config.toml
n_layer = 12
d_model = 320
vocab_size = 32000
activation = "gelu"
norm_eps = 1e-05
positions = "learned"
attn_scale = 0.125
bias = "none"
tie_embeddings = true
parallel_block = false
init = "normal"
init_std_o = 0.0249
init_std_down = 0.0249
lr = 0.0035
final_lr_fraction = 0.1
Each number is 128 + 24 x the weight over its row's rms, rounded and kept within 0 to 255. Layers, rows and columns count from 0. The size above them is the row's rms in percent of the matrix's.

# layer 6 MLP down (transposed), 1152x320, rms 0.122, rows 931-983, columns 0-63
size [ 98 107  96  94 103 102 103 116 100 102  88  97 105 101 106  95  96  96  95 103  95  94  96  87 110  99  95  92  97 102  96 103  96  93 105 103 101 120 114  97  88  95 102 115  94 101  94 112 114 101 109  94  92]
[[124  82 110 147 154 159 163 124 102 106 139  99  96 107 145 136 128 143 137 127 135 154  99 145 144 123 124 134 193 126 119 131 148 135 161 170 129 129 140 152 148 100 165 136 123 103 149  72  81 110 119 134 154 109 143 146  96 150 142 136 156 137 141 119]
 [127 106 116 160  98 125 152 142 101 110 142 104 170 112 114 133 129  70 139  93  63 145 136 144 121 135 108 180 124  97 152 126 129 149 125 152 156 136 124 142 115 131  95  72 102 116  85 108 152 117 109 129 134  96 122 134 138  86 119 151 156 151  83  94]
 [161 115 125 142 145 119 157  94 128 188 109 136  82 119 149 104 165 128 139 146 113 153 160 104 116 119  69 137 129 103 135  85 167 161 105 133  70 170 152 144  66 133 151 120 122 119 120 110  86 125 169 126 119 122 131 109 165 138  79 139 173 104 142 124]
 [112 150  70 164 152 152 153 119 130 115 120 120 142 134 104 161 161 108 144 168 141  77 141  96 126 117 135 161 102  87 115 126 139 106 116 125  95 118 120  92 141 154 140 139 103 152 137 154 134 154 108  99 173 123 105 156 112 168 112 185 108 134 171 159]
 [ 91  70  78 129 128 137 126 134  97 113  56 134 148 110 149  56 125 151 132 112 110 118 163 176 135 163 118 167 131 129 118 161 149 126 148 129 161 130  77 112 151 156  94 104 153 158 134  90  94 171 100  95 121 138 107 129 134 166  76 137 114 157  95 154]
 [173 150 110 163 134 160 141 117 149 119  87 101 139  84  90 141 120 126 136 139 109  66 159 155 126 122 148 142 119  99 121 152 126 104 134 133 117 141 114 121 124 131 136 138  95 140 148 143  97 118  85 115 172 115 138 182 110 122 170 139  70 140 143  75]
 [101 144 105 103 110 137 139 117 125 130 116 175 156 129 165 167 173 151 141 146 119 146 113 122 151 132 122 145 109 161 161 178 147 134 101 134 143  50 133 180 172 161  98 113 112 111 134 109 127 149 156 129 143  93 129 137 115 144 144 102 122  86 137  80]
 [124 144 136  96 116 145 138 116 150 148 119 141 150 157 105 125 106 135 149 128 174 151 171 116 108 130 105 183  95  88 114 100 131 137 190 164 110 118 150 124 111 121 152 117 166 122 149 152 114 141 119 100 115 139 129  92 103 116 162 191  95 157  89  93]
 [120 126 106  74 140 117 104 135 107 122 111 125 136 131 142 145  96 139 118 144 116 111 142 127 136 137 113 116 140 133 137 104 143 114 112 143 134 132 115  97 124 147  90 100 153 180 119 108 108 115 111 118 147 160 121 155  78 153 195 148 145 133 135 124]
 [131 114 153  90 149 138 133 192 126 165 160 138 160 106 122 131 110 136 123 135 134 170 109 172 127 124 113  81 137  94 118 169 156 146 128 126 112 129 152 133  85 114 117 108 143  91 125  97 117 178 147 164  44 119  95 125 115 143 138 147 117 131 142 132]
 [122 130 113 119 103 104 133 114  95 148 137 141 152 126 169 119 113 114 112 155 154 108  73 143 154 130 137 148 165 115 118  99 129 128  97 122 102 145 138 121 124 105 127 136 115 151 130 115 136 102 109 105 131 118 106 136 127 161 156 157 146 134 147  74]
 [147 142 131 118 119 164 140 137 106 129 114 124 105 139 131 132 110 124 121 107  88 118 114 125 128 110 152 135 127 124 117 165 108 150 169 132  81 157 148 168 116 103 110 142 132 138 135 101 101 122 121 120 146 120 147  89 137  98 132 123  84 131 124 140]
 [132 139 114 126 143 127  90 114 145 128 103 104  93 137 132 157 117 125 126 134 123 143 152 124 152 119 164 107 105  84 158 156 136 119 132 136  76 144  89 131 123 120 157 115 121 118 155 125 108 119 150 127 116 179 180 110 139  89 136 125 141 157 135 128]
 [112 140 140  99  91 176 108 103  98 134 173 107 176 150  90 120 142 145 127  67 109 123 133 129 122 105 136 140 146  99 135 116 108 139 155 118 153 158 140 112 159 101  86 181 125  93 147  92 117 101 162 119 103 149 135  99 127 164  90 148  95 137 159 150]
 [136 137 163 128 130 149 154 153 131 149 139 111 174 118  85 133 116 111 154 137 136 107  67 149 116  68 155 134 175 130 137  95 178 130 160 161 102 125 105 127 120 132  84  69 140 121 145 121 125 153 129 152 135 162 122 106 108 140 108 179 148  96 155 109]
 [139 115 140 152 113 121 141 132 126 114 109 177 126 172 127 143  90 130  93 165 171 137  89 133 120 123 114 141 139 166  74 127 129  95 119 138 114  83 137 183 115 133 149 125 120 119 127 131 119 148 117 120 171 152 147 151 122 148 142 114 156 144 118 150]
 [155 154 151 127 139 137 167 130 110 121 135 141 100 123 110 148  99 163 132 120  78 125  97  62 140 150 153 133 114 150 123 127 147 192 112 113 123 131 141 132  89  92 180 145 138 160 170 155 101  95 106 161 135 144 117 109 126 170 106 116 111 162 163 147]
 [127  88 106 167 105 125 108 112 121 118  98 119 134 147  91 109 113 104 107 114 130 113 121 123 134 169 161 131 155 126 167 148 112 146 127 180 138 104 144 113 111  95 165 151 143 146 123 136  98 155 124 110 176 138  66 165 117 138 133 113 183 164 117  84]
 [143 137 129 142 198 112 135 140 125 121 115  66 134 118 101  96 126 103 138 121 133 112 125 102 152  94 103 127 138 131 109 184 173 143 142 120 145  99 129 121 155  98 113 132 126 163 101 113 131 158 128 149 140 124  82 127 139 111 163 143 159 143 150  98]
 [ 99 123 159 121 127  76 134 103 123 122 116  96 100 143 150 107  93 130 142 113 149 121 144 142 111 139 149 145 164 162 153 156 141  90 141 117 128 106 120  79  84 130 126 133  86 139 132 124 155 120 135 151 150 126 118 178 109 107 183 146  70 136 132 164]
 [133 120  75 130 131 133 136 130 156 104 130 102 146  98 113 118 177 115 132  91 134 127 139 113 119 157 107  98  70 106 140 106 111 160 102 153 119 123 134 127 124 136 155  81  93 139  89 115 144 149 108 139 142  84 116 123  91 127 135  85 167 127 134 118]
 [140 106 143 130 128 132 141 125  96 105 107  91 118 100 106 134 110 119  88  88  77  78 108 115 140 152 120 137 138 125 145 153 151 112 153 157  98 136 117 130 129 140 143 124 133 172 153 109 134 131 125 131 139 114  92 105 109 106 178 166  97 158 137 137]
 [167 142 117 137 145  91 172 159 124 110 104 163 154 101 125 136 108  94 131 134 129 126 114 124 121 126 148 114 134 136 114 126 160 121 127 147 159 154  98 133  97 118 152 106 172 149 164 116 167 131 121 129 115 162 141 130 137 163 106 122 131 205 136 145]
 [126 150 138 105 163 124 163 117  95 127 153 153 110 133 113 127 147 144 157 105 112 108 166 158  62 112 186 125 115 160 146 134 125 132 103 108 134 137 125 152 143 185 156  53 106 126 119 131 125 109 176 154  94 124 120 132 145 161 111 120 126 111  90 144]
 [ 84 132  65 153 144 126 125  90 123 130  63 104 111 135 137 127 126 128 104 139 150 146 125 187 150 129 163 125 110 138 117 119 114 101  91 137 153 155  79 105 127 143 103  65 140 161 146 118 154 161 148 133 115 151 100 119 136 134 140 134 124 150 138 139]
 [ 97  88 127 145 104 118 113 133 145 118 153 109 146 119 129 127 148 127 121 176  87 140 104 134 122 134  94 120  81 131 140 179 126 137 108 132 116 121  80 116 133 117 115 154 135 154 132 154 135 161 135 129 104 120 109 132 127 108 116 110 161 118 140 107]
 [138 125 127 124 155 136 129 116 116  92 131 107  95 110 142 155 146 119 161 146 143 173 153 109 126 111 159 157 130 114 164 124 129 114 160  84 167 132 134 119 122 154  98 114 148 107 102 133 140  98 110 151 141 110 137 158 143 147 107 145 176 111 121 146]
 [105 133 113 128 126 138 181 120 161  94 115 145 131 130 157 117 116 123 135 117 131  98 105 139 147  98  95 128  80 150 129 103 133 113 171 191 133 135 165 163 129 166 127 166 126 125 117 123 115 161 152 150 169 107  89 157 101 141 129 147 126 125 132  94]
 [131 128 136 133 120 111 125 143 165 131 110 141 123 111  98 159 160 160 105 117 109 157 142 110 103 155 137 118 130 118 147 101 106  81  91  75 141 132 139 164 148 125 143  92 169 116 202 136  79 137 120 139 146 136 102 122 108 131 135 114 136 162 116 150]
 [128 149 165 156 117 108 115 165 131 139 141 107 152 105  94 128  97 126 149 124 133 133 127  89 101  99 112 121 151 167 134  73 123 125 126 154  93 132 160 112 116 135 134  90 133 114 145 143 148 131 122 129 127 109 130 118 136 114 160 123 128 155 111  97]
 [118 133 101 107 114 133 113 117 138 135 120  91 114 111 117 122 141 100 100 179  81 122 148  58 115 147 118 118 128 160 139 176 149 148 125 104 144 106 109 197 155 105 134  98 155 137 126 128 121 100 145 152 161 133 153  77 184 173 156  98 111 118 101 136]
 [169 138 121 109 124  97 106 119 117 137 147 121 158 108 147 141 123 130 152 155 132 156 139 140 122 132 148 115 103  87 161 146  93 179  65 117 110 124  96 122  89 135 173 162 181 126 113 117 127 128 105 127 137 133 140 116 130 131 121  91 102 127 147 164]
 [115 140 146 127 146 144 106  80 180 108 166 150 142 116 116 130 157 160 130 110 113 127 106 135 143 145  73 111 171 136 141 136 139 139 145  92 110 144 155 165  94  87 137 141 140  90 121 117 135 160  77 154 140 145 102 105 135 108 107 105 107  82 137 104]
 [157 138 104 124 131 123 121 109 138 126 125 168 124 177 145 122 115  94 114  88 109  99 151 122 117 134 136 130 103 136 131 117 142 116 144 182 126  80 200 153 134 141 120 173 110 122 115 153 121 125 137 103 138 152 128 147 149  70  97 131 152 109 127 150]
 [ 84 129 110 100 148  89 102  84 151 143 120 160 150 140 124 183 125 120 131 122 184  99 105 125 119 132 184 114 110 185 125 148 105 179 180 115 149 113 113 135 155 132  91 139 136 111 125 123 133 141 130 130 112 151 138 140 105 200 159 101 133 119 122 107]
 [156 150 153 150 122 156 160  88 123 157  96 146 148 139  75 107 166 133 134 119 117  92 159 129 139 104 123 139  86 107  70 153 162 129 153 127 147 133 119 152 141 180 135 134 113 123 148  99 155 136 107 131 117 115 113 101 116 118 110 164 154 164 111 101]
 [108 160 122 131 132 147 117 155 165 145 146  84 142 110 153 129  85 135 148 119 149 159 138 128 135 123 134 150 100 104 111 143 141 152 102  84 123 122 139 117 136 154 170  61 142 135 129 153 152 133 119 160 134  80  96 111 105 131 129 149 145 146  99 108]
 [116 143 142 112 137  88 140 151 160 136 129 111 141 157 125 102 120 103 133  86 106  75 113 155 124 114 141 103 121 103 122  58 121 128 138 130 112 161 109 130 131 150  71  93 147 131 166 165 117 127 129 144 106 114 132 121 105 131 129 129 132 137 123 155]
 [125 147 119  96 171 102 113 160 133 134 124  96 122  93 103 128 118  98 171 112 105 129 126 105 145 154 141 128 118 116 106 155 106 146 126 118  98 143 102 148 129  93 158  98 149 117 156 121 120 117 148 163 110 132 129 108 163 124 109  92 137 128 142  73]
 [121 147 135 154 111 177 137 133 133  75 111 137 154  89 113 154  86 126 135 137  96 121  91 129 102  86 198 133 122 116 116 157 168 145 132 122 149 147 139  90 156  99 115 108 116  88 127  93 101 169  83 112 196 153  97  69 103 134 133 103  99 119 109 117]
 [150 119  67 125 141 131 115 117 118  95 135 156 141 147  99 143 152 107 124 112 142 177  83 141 132 161 113 132 110 147 108 147 115 124 131 133 152 106 150  93 116 145 124 135 154 131  83 140 168 132 135 115 125 127 164 102  98 111 149 136  92 112 118 130]
 [128  89 139 123 128 109  93 144 112 128 145 120 123  86 132 130 157 129  99 129 122 134 166 184 166 158 142 112 102 130 174 114 136 102 108 123 110 150 178 131 109  84 113 109 113 106 110 136 134 144 128 112 124 128 129 130 136 106 137 118 120 103  84 148]
 [132 162  97 189 114 137  97  98  93 118 154  85 112  98 148 125 123 129 117 150  80 123 135 115 149 194 111 129  90  88 140 138 167 126 136 148 117 162 130  95 117  92 159 111 118 139 125 170 102 147 158 142 159 136  97 132 114 182 186 143  86  59 125 129]
 [139 129 196 131 140 168 118 114 125  88 117 131 112 162  76 147 133 156 118 155 119 120 106 126 178 106 142 152 137 125  94 138 122 103 126 142 123  98 132  80 145 123 129 131 148 173 148 162 149 117 113 105 161 105 133 131 154 144 171 138 165 131  78 100]
 [ 75 105 141 127 124 136 129  89  90 128  97  96 104 106 149 129 112 166 165 111 184 103 136 141 118 132 123  82 108 154 101 109  99 113 124 116 118 137 121  92 134  98 142 128 142 125 132 147 202 137 132 110 118 131 140 122 165  94 168 117 124 144 142 100]
 [130 143 138 153 161 123 147 122 170 140 125 140 140 131 135 127 125  71 117 128 138 157 141  95 151  72 113 120 140 121 134 110  95 137 162 134 106 152 131 159 146  99 152 106 135 139 124 188 118 114 134 126 146  94 133 137 138 130  93 101 125 137 149 123]
 [144 113 125 129 129 110  99 142 117 105  81 138 135 116 112 120 110 143 180 108  94  73 130 118 133 112 127  71 149 103  93 117 136 113 173 133 167 153 119  49 106 115 144 131 145 124 114 161 122 114 102 142 127 176  81 145  92 135 101 141  99 156 155  88]
 [120 114 134  75 132 119 100 103 115 154 128 136  99 109 127 110  88 131  84 128 124 133 103  81  98 113 102 165 138 139 154 172  78  97 130 137 144 152 119 135 167 111  82  99 133 136 106  64 123 130 152 115 150 128 139 118 131 115 124 128 106 127 160 131]
 [138 128 112 134 150 112 111 115 181 137 103 108 116 163 141  92 111 124 135  85 165 131 151 115 131 162 136 144 108 148 130 158 127  74 147 120 103 175  99 142 122 127 158  70 134 148 152 128 134 110  90 147 136  94 158  79 121 136 171  79 123 117 102 132]
 [139 124  99  88 127 144 166 149 142 120 108 111  62 139  98 132 131 138 103 144 124 123 137 144 110 115 133 111 105 156 153  32 110 103 118 118 121 102 151 143 121 150 175 115 162 105 139 137 173 143 133 151 138 105 148 175 108 110 134 113  91 114 125 139]
 [161 148 183 113 143 146  98 119 172 122 153 102 162  97 109 134 123  92 132 124 134 104 146  84 124 132 111 106 154 131 119  93 116 146 120 126 115 117  76  95 140 118 113 163 158 124 154 134 140 126 119 127 161 143 156 139 126 158 120  99 110 118 122 165]
 [ 75 140 120  90  79 106 146 103 121 141 134 117  66 108  90 144 135 129  97  80 135 119 132 125 143  94 101 126 106 103 137 175  65 161 123 139  99 122 125 148 110 100 144 167 125 122 109 154 139 165 122 143 136 130 156 149 154 125 114 150 122  78 133 132]
 [106 123 150 113 141 121 125 111 148 129  72 179 155 139 162 140 119  85 125 105 146 125 144  99 145  94 127 124 126 122 123  98 129 162 141 133 120 110 175 112 118 106 105 168 112  54 139 140 124 112 128 158 138 101 126 165 106 132 131 121 137  91 140 132]]
# layer 6 MLP up, 1152x320, rms 0.117, rows 932-983, columns 0-63
size [103 101  88  97  92 101 111  98 100  95  95 104 105 102  93 108  96  96  92  95  89  98  93 113 114  94  87  98  99  93  99 102 100 102 100 101 124 101 104  98  95 103 100  93  96  97 106 104  95 102  99  97]
[[125 136 159 112 112 163 147 127 147 174 160 132 129 113 153 110 124 101 113 142 136  93 132 111 124 121 128 142 140 117 119 134 122 171 139  71 144 105 139 151  66 102 130 124 150 130 105 145 159 153 156 148 115 118 159 125 145 166 153 175 134 107 110 151]
 [145 127  99  94  99 106 146 137 128 184 161 105 131  71 165 157 102 123 139 123 185 126 105 125 159 101 156 110 148 140  93 129 149 100 133  66 136  97 156 117 111 120 121  98 151 140 112 129 127 124 124 125  89 121 130 123 118 113 170 142 167 165  83 123]
 [ 98 129 174 121 146 111 131 161 130 130 105 110 104 120 128 130 177 129 148 159 123 133 125 132 139 120 193 130 139 117 153 127 185 108 111 146 132 141 117 209  95 109 104 114 154 103  97 124  74 128 135 109 141 118 101 175 136 145 177  77 102 177 118 155]
 [133 165 127 104 137 137 100 130 122 113 128 111 128 103 125  87 140 133 184 127 148 127  90 151 154 109 147 149 136 122 168 100 125 114 104 139 147 153 161 177 147 104 150 160 170 129 142 170 170  82 144 129 110 138 101 111 143 104 146 120 145 163 152 151]
 [126 113 176 124  83 155 153 166 127 149 140 114 121  95  91 173 123 138 140 116 144 114 179 211 136 132 100 134 116 136 161 113 108 124 137 135 140  89 159 146 100 168 134 119 136 101 111 141  99 160 130 102 122 117 125 128 133  81 201 139  97  77 108  94]
 [129 114 139 134 131 109  97 108 146 122 110 144 108  87 167 114 101 113 173  90 161 128 128  82 118 117 181 147 134 160 142 137 106 142 131 133  92 145 122 150  87  96 134  86 106 180 105 128 109  94 104 110 146  73 115 137 114 129 127 134 118 111 102 132]
 [126 117 148 142 105 171 123 111 113 159 113 104 145 154 144 108 106 107 112 131  81 125  94  85 140 137 116 169 115 103 108  88 138 148 123 144  83 159 132 106  93 143 158  97 130 107 157 175 126 126 108 124 102 108 128  88 121 124 116  91 127 151 110 130]
 [107 143 149  99 163 134 118 100 121 125 129 111 128 121 103 103 143  62 117 112  97 134 110 186 127 161 104 114 147 149 133 132 140 133 144 121 151  92  74 155 116 107 144 124 141 153 142 104 126 140 133 145 112 131 141 137 116 109 136 146 155 126 159 148]
 [ 95  65 137 151 112 134 157 132 106 150 123 101  93 128  97 121 104  86 174 115 125 123 112 132 171 127 144  74 140 109 157 119 165 155 136  88 128 154 124 100 161 151 127 150 122 130 117 129 146 132 181 163 114 135 140 163 140 142 133 108 114 119 132  91]
 [135 121 150 119 100 163 117 170 175  99 124 120 115 158 140 156 148  83 155 110  99 128 168 154 106 128  93 152 109 100 137 131 123 113 148 130 136 156 133 110 121 135 150 164 154 122 117 115 139 120  83 124 149 139  66 102 132 118 124 137 133 120  81 128]
 [110 112 141 112  94 120 205 112 128 135 131 134 134 146  94 119 114 109 116 116 119 162 151 111 132 139 168 104 151 161  97 127 114 139 156 135 153 153 146 147 165 185 143 154 118  96 158 146  99 100 151 128 123 133 137  97 124 150 159 127 161 149 168  89]
 [133 116 126 105  78  74 103 132 125 111 136 129 117 105 111 140 178  82 136 101 126 145 130 113 130 144 121 131 114 128 124 121 118 151 133 136 157 155 115 134  84 119 132 142 138 152 173 163 115  89 130 126 111 139 131 121 168 143 140 140 105 155 126 109]
 [145 106 113 137 157 130 117 138 130 161 130 118  84 120 104 110 149 114 128 112 145 157 128 120 164 116 128 113 133 116 113 123  96 116 162 118 129 136 109 114 110 134 116 115 186 170 111 149 102 121  91 141 140 144 166 130 142 156 154  83 107 154 139 100]
 [ 87 151 153 169 117 117 125 105 122 178 120 111 151 109  93 120  98 140 159  89 127 101 132 176  89 163 154 130 117 168 124 106 114 119 114 132 121 131 102 163 126 133 152  88 130 207 143 122 189 140 143 144 123 114 110 130 106  96 121  93 119 180  71 148]
 [122 141 128 115 138 176 128 112 125 116 127 125 143 134 143 135  91 126 143 138 136 121 128 140 182 153 118 121 102 150 156  70  86 128 116 112 135 146 130 140  89  98 157 150 145  69 149 125 116 106 162 147 150 143 129 140 131 123 144 128 137 109  81 128]
 [123 158  75 115 139 147 121  88  75 119  99 138 146  95 123 126 183 139 116 148 130  71  89 114 122 121 121 110 137 126 116  92 132 164 144 158 100 115 124 142  67 135 176 145 108 121 135 130 139 106 173 125 131  92 133 154 121 137 138 111 128 166 111 137]
 [155 156 103 113 114 138 120 105 127 129 130 102 131 152 213 109 132 128 119 115 175 171 200 124  81 133  87 115 108 165 116 143 130  99 118 129 124 110 122  90 139 147 115 124 131 113 112 140 131 120 127 108 113 126 140 116 144 112 116 161 117 119 109 138]
 [111 135 149 131 145 127 131 139 133 116 110 131 143  80 152 151 110 149 159 121 111 173 107  98 127 121 125 143 106 141 128  85 105 131 121 117 145 148 127 111  89 109 152 129 156 142 100 116 119 109 139 120 123 146 147 118 158 109 127 124 163 122 168  91]
 [100 133 105 112 118 106 119 152 183 134 178 114 112 125 146  90 138 144 108 129 118 119 101 165 175 117 109 155 145 155 138 148  95 147 108 101 184 141 149 128 139 117 152 138  90 160 145 147 151 127 150 123 132 112 114 110 130 134 198  83 136  66 128 167]
 [177 122 129  78 123 109 137 110 113 135 138 159 106 189 125 140 131 149 130 128 106 110 129 130 119 147 132 108 131 119 136 161 116 168 145 112 106 140 141 186 102 132 118 134 111 115 107 172 111 111 114 111 130 119 152  76 156 176 121 138 119 122 130 131]
 [ 94 175 161  96 149  91 164  69 177 112  99 158 121 102 153 133 126  91 123 143 108 143 132 126 114 128 123 141 144 125 101 146  95 144 155 145 141 119 134 149 104 110 160 126 108 108 149 140  76 139 176 114  92 121 128 150 126 133 132 136 142  83 129 139]
 [175  91 123  98 104 131  86 103 110 152 134 128 140 159 157 139 145 125 127 158 128 130 136 142 103 140 127 156 121 130 148 104 105 134 105 123 122 167 154 119 109 128 179 140 107 110 144  94 111 141 116  92 113 144 105 134 122 109 130 136 132  87 115 134]
 [140  55 159 112  84 143 116 144 138 144 150 107 147 122 119 132 137 107 118 152 119 133 136 111 188 168 110 114 147 120 138 128 105 124 149 157 114  59 117 152 131  83 154 101 150  97 152 145 156 138 161 132 139 134 156 104 125 113 138 102 138 149 146 148]
 [164 142 132 147 155 126 124 143 115 161 102 134 105 139 121 177 130 140 150 112 125 129 103  69  96 114 157 146 122 141 130 113 105 148  62 129 142 119 124 100 148 137  93 109 123 141 128 117 103 164 119 139 118 174 105 141 122  80 122  95 136  87 113 137]
 [166 151  95  88 103 111 118 147 126 145 136 117 156 141  93 115 117 106 122 125 172 129 109 117  97  97 107 157 117 117 117 133 113 114 173 149 169 153 100 137 143 108 129 103 145 142 175 153 122  83 178 167  91 159 127 137 113 135 127 143  94 142 149  90]
 [130 110 174 118  94 108 161 144 135 147 164 146 138 133 123  94 147  84 122 143 165 121 134 151 133 142 140 127 131 113  94  90  79 127 109 154  84 114 166 114 130 122 152 129 144 143 142 175 149  82 114 172 104 115 111 125  96  79 174 139  87 125 100 108]
 [162 195 128 133 111 134 122  82 161 130 122 124 108 120  93 155 137 150 176 130 147 148 173 115  79 177 140 134 119 134 113 116 128  89 132 114 127 124 142 117 136  92 177 137  88 118 135 124 124  75 114 149  74 122 164 115 131 121  88 108 151 141 109  95]
 [124 152  77 112 104 104  80 110 132 107 169 126 138 130 138 149 106 156 136 139 103 170 161  81 144 130 118 149 150 111 120 100 132 113 151 122 115 143 154  94 141 179 115 116 160 137 112 156 175 119 114 135 128 145 142 131 139  78 137 124 157 110 137 107]
 [148 141 120 136 172 139 123 136 158 147 107  94  82 108 138 139 134 123  98 120 148 124  85 138 157 173 122 108 146 113 126 102 141 162 136 141 122 136 162 117 112 131 153 160  95 167 106 115 147 133 161 150 156  93 123 114 153 104 157 105 111  97 159 116]
 [130 165 128 120 159 112 141 116 111 141 114 131 122 148 144 103 132 144 142 159 164 133 156 112 135 146 143 100 118 154 139 148 116 115 118 107 113 126 111 101 105 129 135 132 138 113 126 118 120 105 137 131 144 132 165 116 134  98 146 133 151 119 179  80]
 [115 163 115 138 151  97 138 118 114 114 131 163 115 118  76 148 122 129 163 125 133  86 108  87  73 141 160 146 116 118 136 146  88 129 134 130 152 123 146 122 147 108 133  51 132 148 148 115 113 121 154 145 134  90  90 130 149 112 118 174 121 112 174 123]
 [182 159 106 117 115 144 146  92 144 104 163 152 139 125 147 105  87 139 108 144 110 120 132 121 131 118  99 134  91 114  97 148  79 141 114 107 147 143 122 153 127 119 152 115  90 117 146 137 141 130  92 157 149 156 110  92 141  89 125 164 163 129 117 120]
 [133 141 123 131 136 142 127 116 134 123 122 134 126 126 165 153 163 135 151 122 145 125 126 139 103 175 176 119  94 133 134 125 154  71 140 124 118 109 128 113 116 135 155 103 125  94 104 129 133 112 143 133  94 115 101 100  86 148 180 201 164  94  53 119]
 [173 116 109 150 147  77  99 124 164 132 141 101 161  84 139 106 147 141 123 106 138  99 146 131 133 161 160 160 122 155 139 107 112 152 159 110  92 107  76 119 145 158 140 152 114 130 116  97 140 178  93 142  97 130 118 149 136 166 123 116  97 105 154  93]
 [107 151 134 115 149 149 108 122 102 148 111 162 101 144 122 106 109 138 132 123 129 151 155 141 140 166  99 146 124 157  83 184 134 107 116 182 104 130  94 156 131 129 200  83  58 130 125 122 120  86 125 121 166 125 104 163 177 102 161 100 112 113  89 170]
 [190 133 140 147 135 124 141 149 119 149 102 147  65 107 159 110 182 176 121  89 150 137 196  88 102  75 138 108 168 123 167 134 127 165 104 140 111 133 113 133 153 137 114  90 108 143 120 121 135  96 103 146 148 116  81 102 107 128 173 127 188 100 139 149]
 [116 134 135 109 122 102 120 158 129 127 126 103 136 160 157 127 103 126 133 108 127 102 105 157 128  80 132 112  86 126 124  72 112 142 172 133 101 130 126 150 140 133 101 112 189 163 125 144  93 131 137 112 106 109 128 133 124  80 130 135 131  90 107 140]
 [ 98  86 148 152 105 125 142 136 145 138 149 167 120 110 130 114 136 173  99 122 142 134 102 146 164 179 115 101 116 132 108 130 149 145 138 160 100 156 105 120 135 138 122 101 137 152 161  65  92 136 170 128 155 119 135  95 119 138 121 133 119 155 188 137]
 [130 123 149 164 152 122  83 149 125 154 104  75 135 129 158  65 150 101 118 115 133 129  78 149 103 131 121 121  97 147 108 114 145 138 123 131 103 117 136 145 132  95 115 142 101 137 104 121 116 126 145 164 113 118 113 148 125 155 124 133 145 144  69  80]
 [142 174 109 165 150 137 115 118  97 142 125  92  55  89 117 115 119 129 120 169 147 124 141 138 123 118 134 137 150 139 124 115 144 161 119 143 135 104  99 106  92 109  95 147  89  89 135  93 132  86 101 135 100 108 143  74 132 111 138 116 107 150 146  62]
 [134 117 113 123  98 118  98 129 122 119 124 101 142 147 133 142  99  72 157 147 158 103 109  81 138 128 106 121 149 136 117 153 124 142 113 141 108 158 135 128 132 148 103 147 145 127 129 112 171 141 155 170  90 120 141  96 138 131 134 148 115 170 115 152]
 [126 150 128 158 114 110 117 122 124 134 128 161 152  99 140  91 122  99 147 113 103  84 104 126 124 126 125 132 120 106 144 141 125 116 137 139 107 107  77 143 103 148 130 124 159 161 159 167 161 137 101 138 138 155  96 139 155  76 119 140  78 158 133 153]
 [145 139 149 101  94 126 116 169 122  96 122 189 126 114 107  94 104 154 107 157 128 160 151 121 110 101 125 119 102 123 129 150 105 169 100 137  70 111 143 117 119 145 123 116 132 112 126 137 147 160 143 149 160 119  92 101 131 150 163 126 111 110 119 106]
 [159 136 121 142  78 132 109 137 167  82 138 118 133 100 129 100 107 139 152 140 192 109 132 121 124 128 176 134 144 127 135  74 155 134 122 162 106 139 109 144 139 127 118 120 124  80 103 131  97 122 134  71 153 159 167 142 134 124 137 116 116 143 122 121]
 [104 126 162 153 161 121 125 146 128 141 141 133 119 143 133 148 129 123 113  63 127 161 153 120 110 132 151 138 145 166 156 149 129 137 122 149 138 156 136  76  98 142 109 136  93 138 106 137 149 124 153 103 137 133 111 127 116 150 125  59 155 125 143 131]
 [ 84 134 138 114  84 115 149  97 133 147 143 126  84 138 174 125 138 130 150  93  97 137  81  72 110 181 124 123 178 165 129 176 128 155 162 143 161 112  98 137 120  81 155 132 103 148 129 115 143 144 132 112 131 110 169 128 110 111 129 111 109 135 115 168]
 [132  92  99 141 180 145 131 130 109 129 128 118 122 132 174 128  94 123 110  94 157 103  87 124 158 104 100 149 136 151 125 144 102 120 136 155 136  87 104 141 139 150 132 123 163 138 148  61 154 165 156  92  98 132 102 124 140 121 155 153 126 136 122 103]
 [166 136 115 170 124  89 108 155 132 145  95 130 134 149 112 110  92 113 112 102 173  99 100 115 131  99 126 119 130 184 134 178 117 138 145 143 121 123  93 131 100 126 131 110 102 140 141 125 163 112 150 117 178 133 178  81  72 150 144 119 152 100 142 108]
 [133 112 152 129 119 139 158 169  80 109 134  83  94 116 159  93 135 104  86 151 111 118 137 134 121 137 152 117 116 146 131 142 160  82 123 167 107 132  54 103  92 148 119  91 109 108 171 108  91 139 115 183 156 109 138  98 132 119 123 144 145 159 118 155]
 [162 130 136 129 115 132 172 170  86 104  94 141 132 168 143 118 173  70 111 181  97 110 126 131 167 112  94 110 144 105 106 148 109 135 142 178 133  52 173 146  81 127 190  93 162 125 119 115 102 136 108 122 144  86 111 101 183 150 159 109 118 110 145 146]
 [117 139 134 118 111 131 149 133 171 125 142 129 112  71 138 145 117 108  79  88 144 104 126 139 116 138 116 102 135 103  69 156 133 128 103 158 109 122 103 128 108 148 184  98 121 134 101 152 124 145 134 134  83 101 121 148 153 122 161 140 113 130  91 155]
 [157 147 123 101 114 107 119 146 112 111 129 156  85 106 119 132 119 161 153 123 120 179 141  93 150  72  98 109 144 150 153 117 126 106 119  99 128 151 125 135 139 122 120 140 150  95 129  78 162 141 147 113 138 116 151  88 132  87 145 121 126 122 126 131]]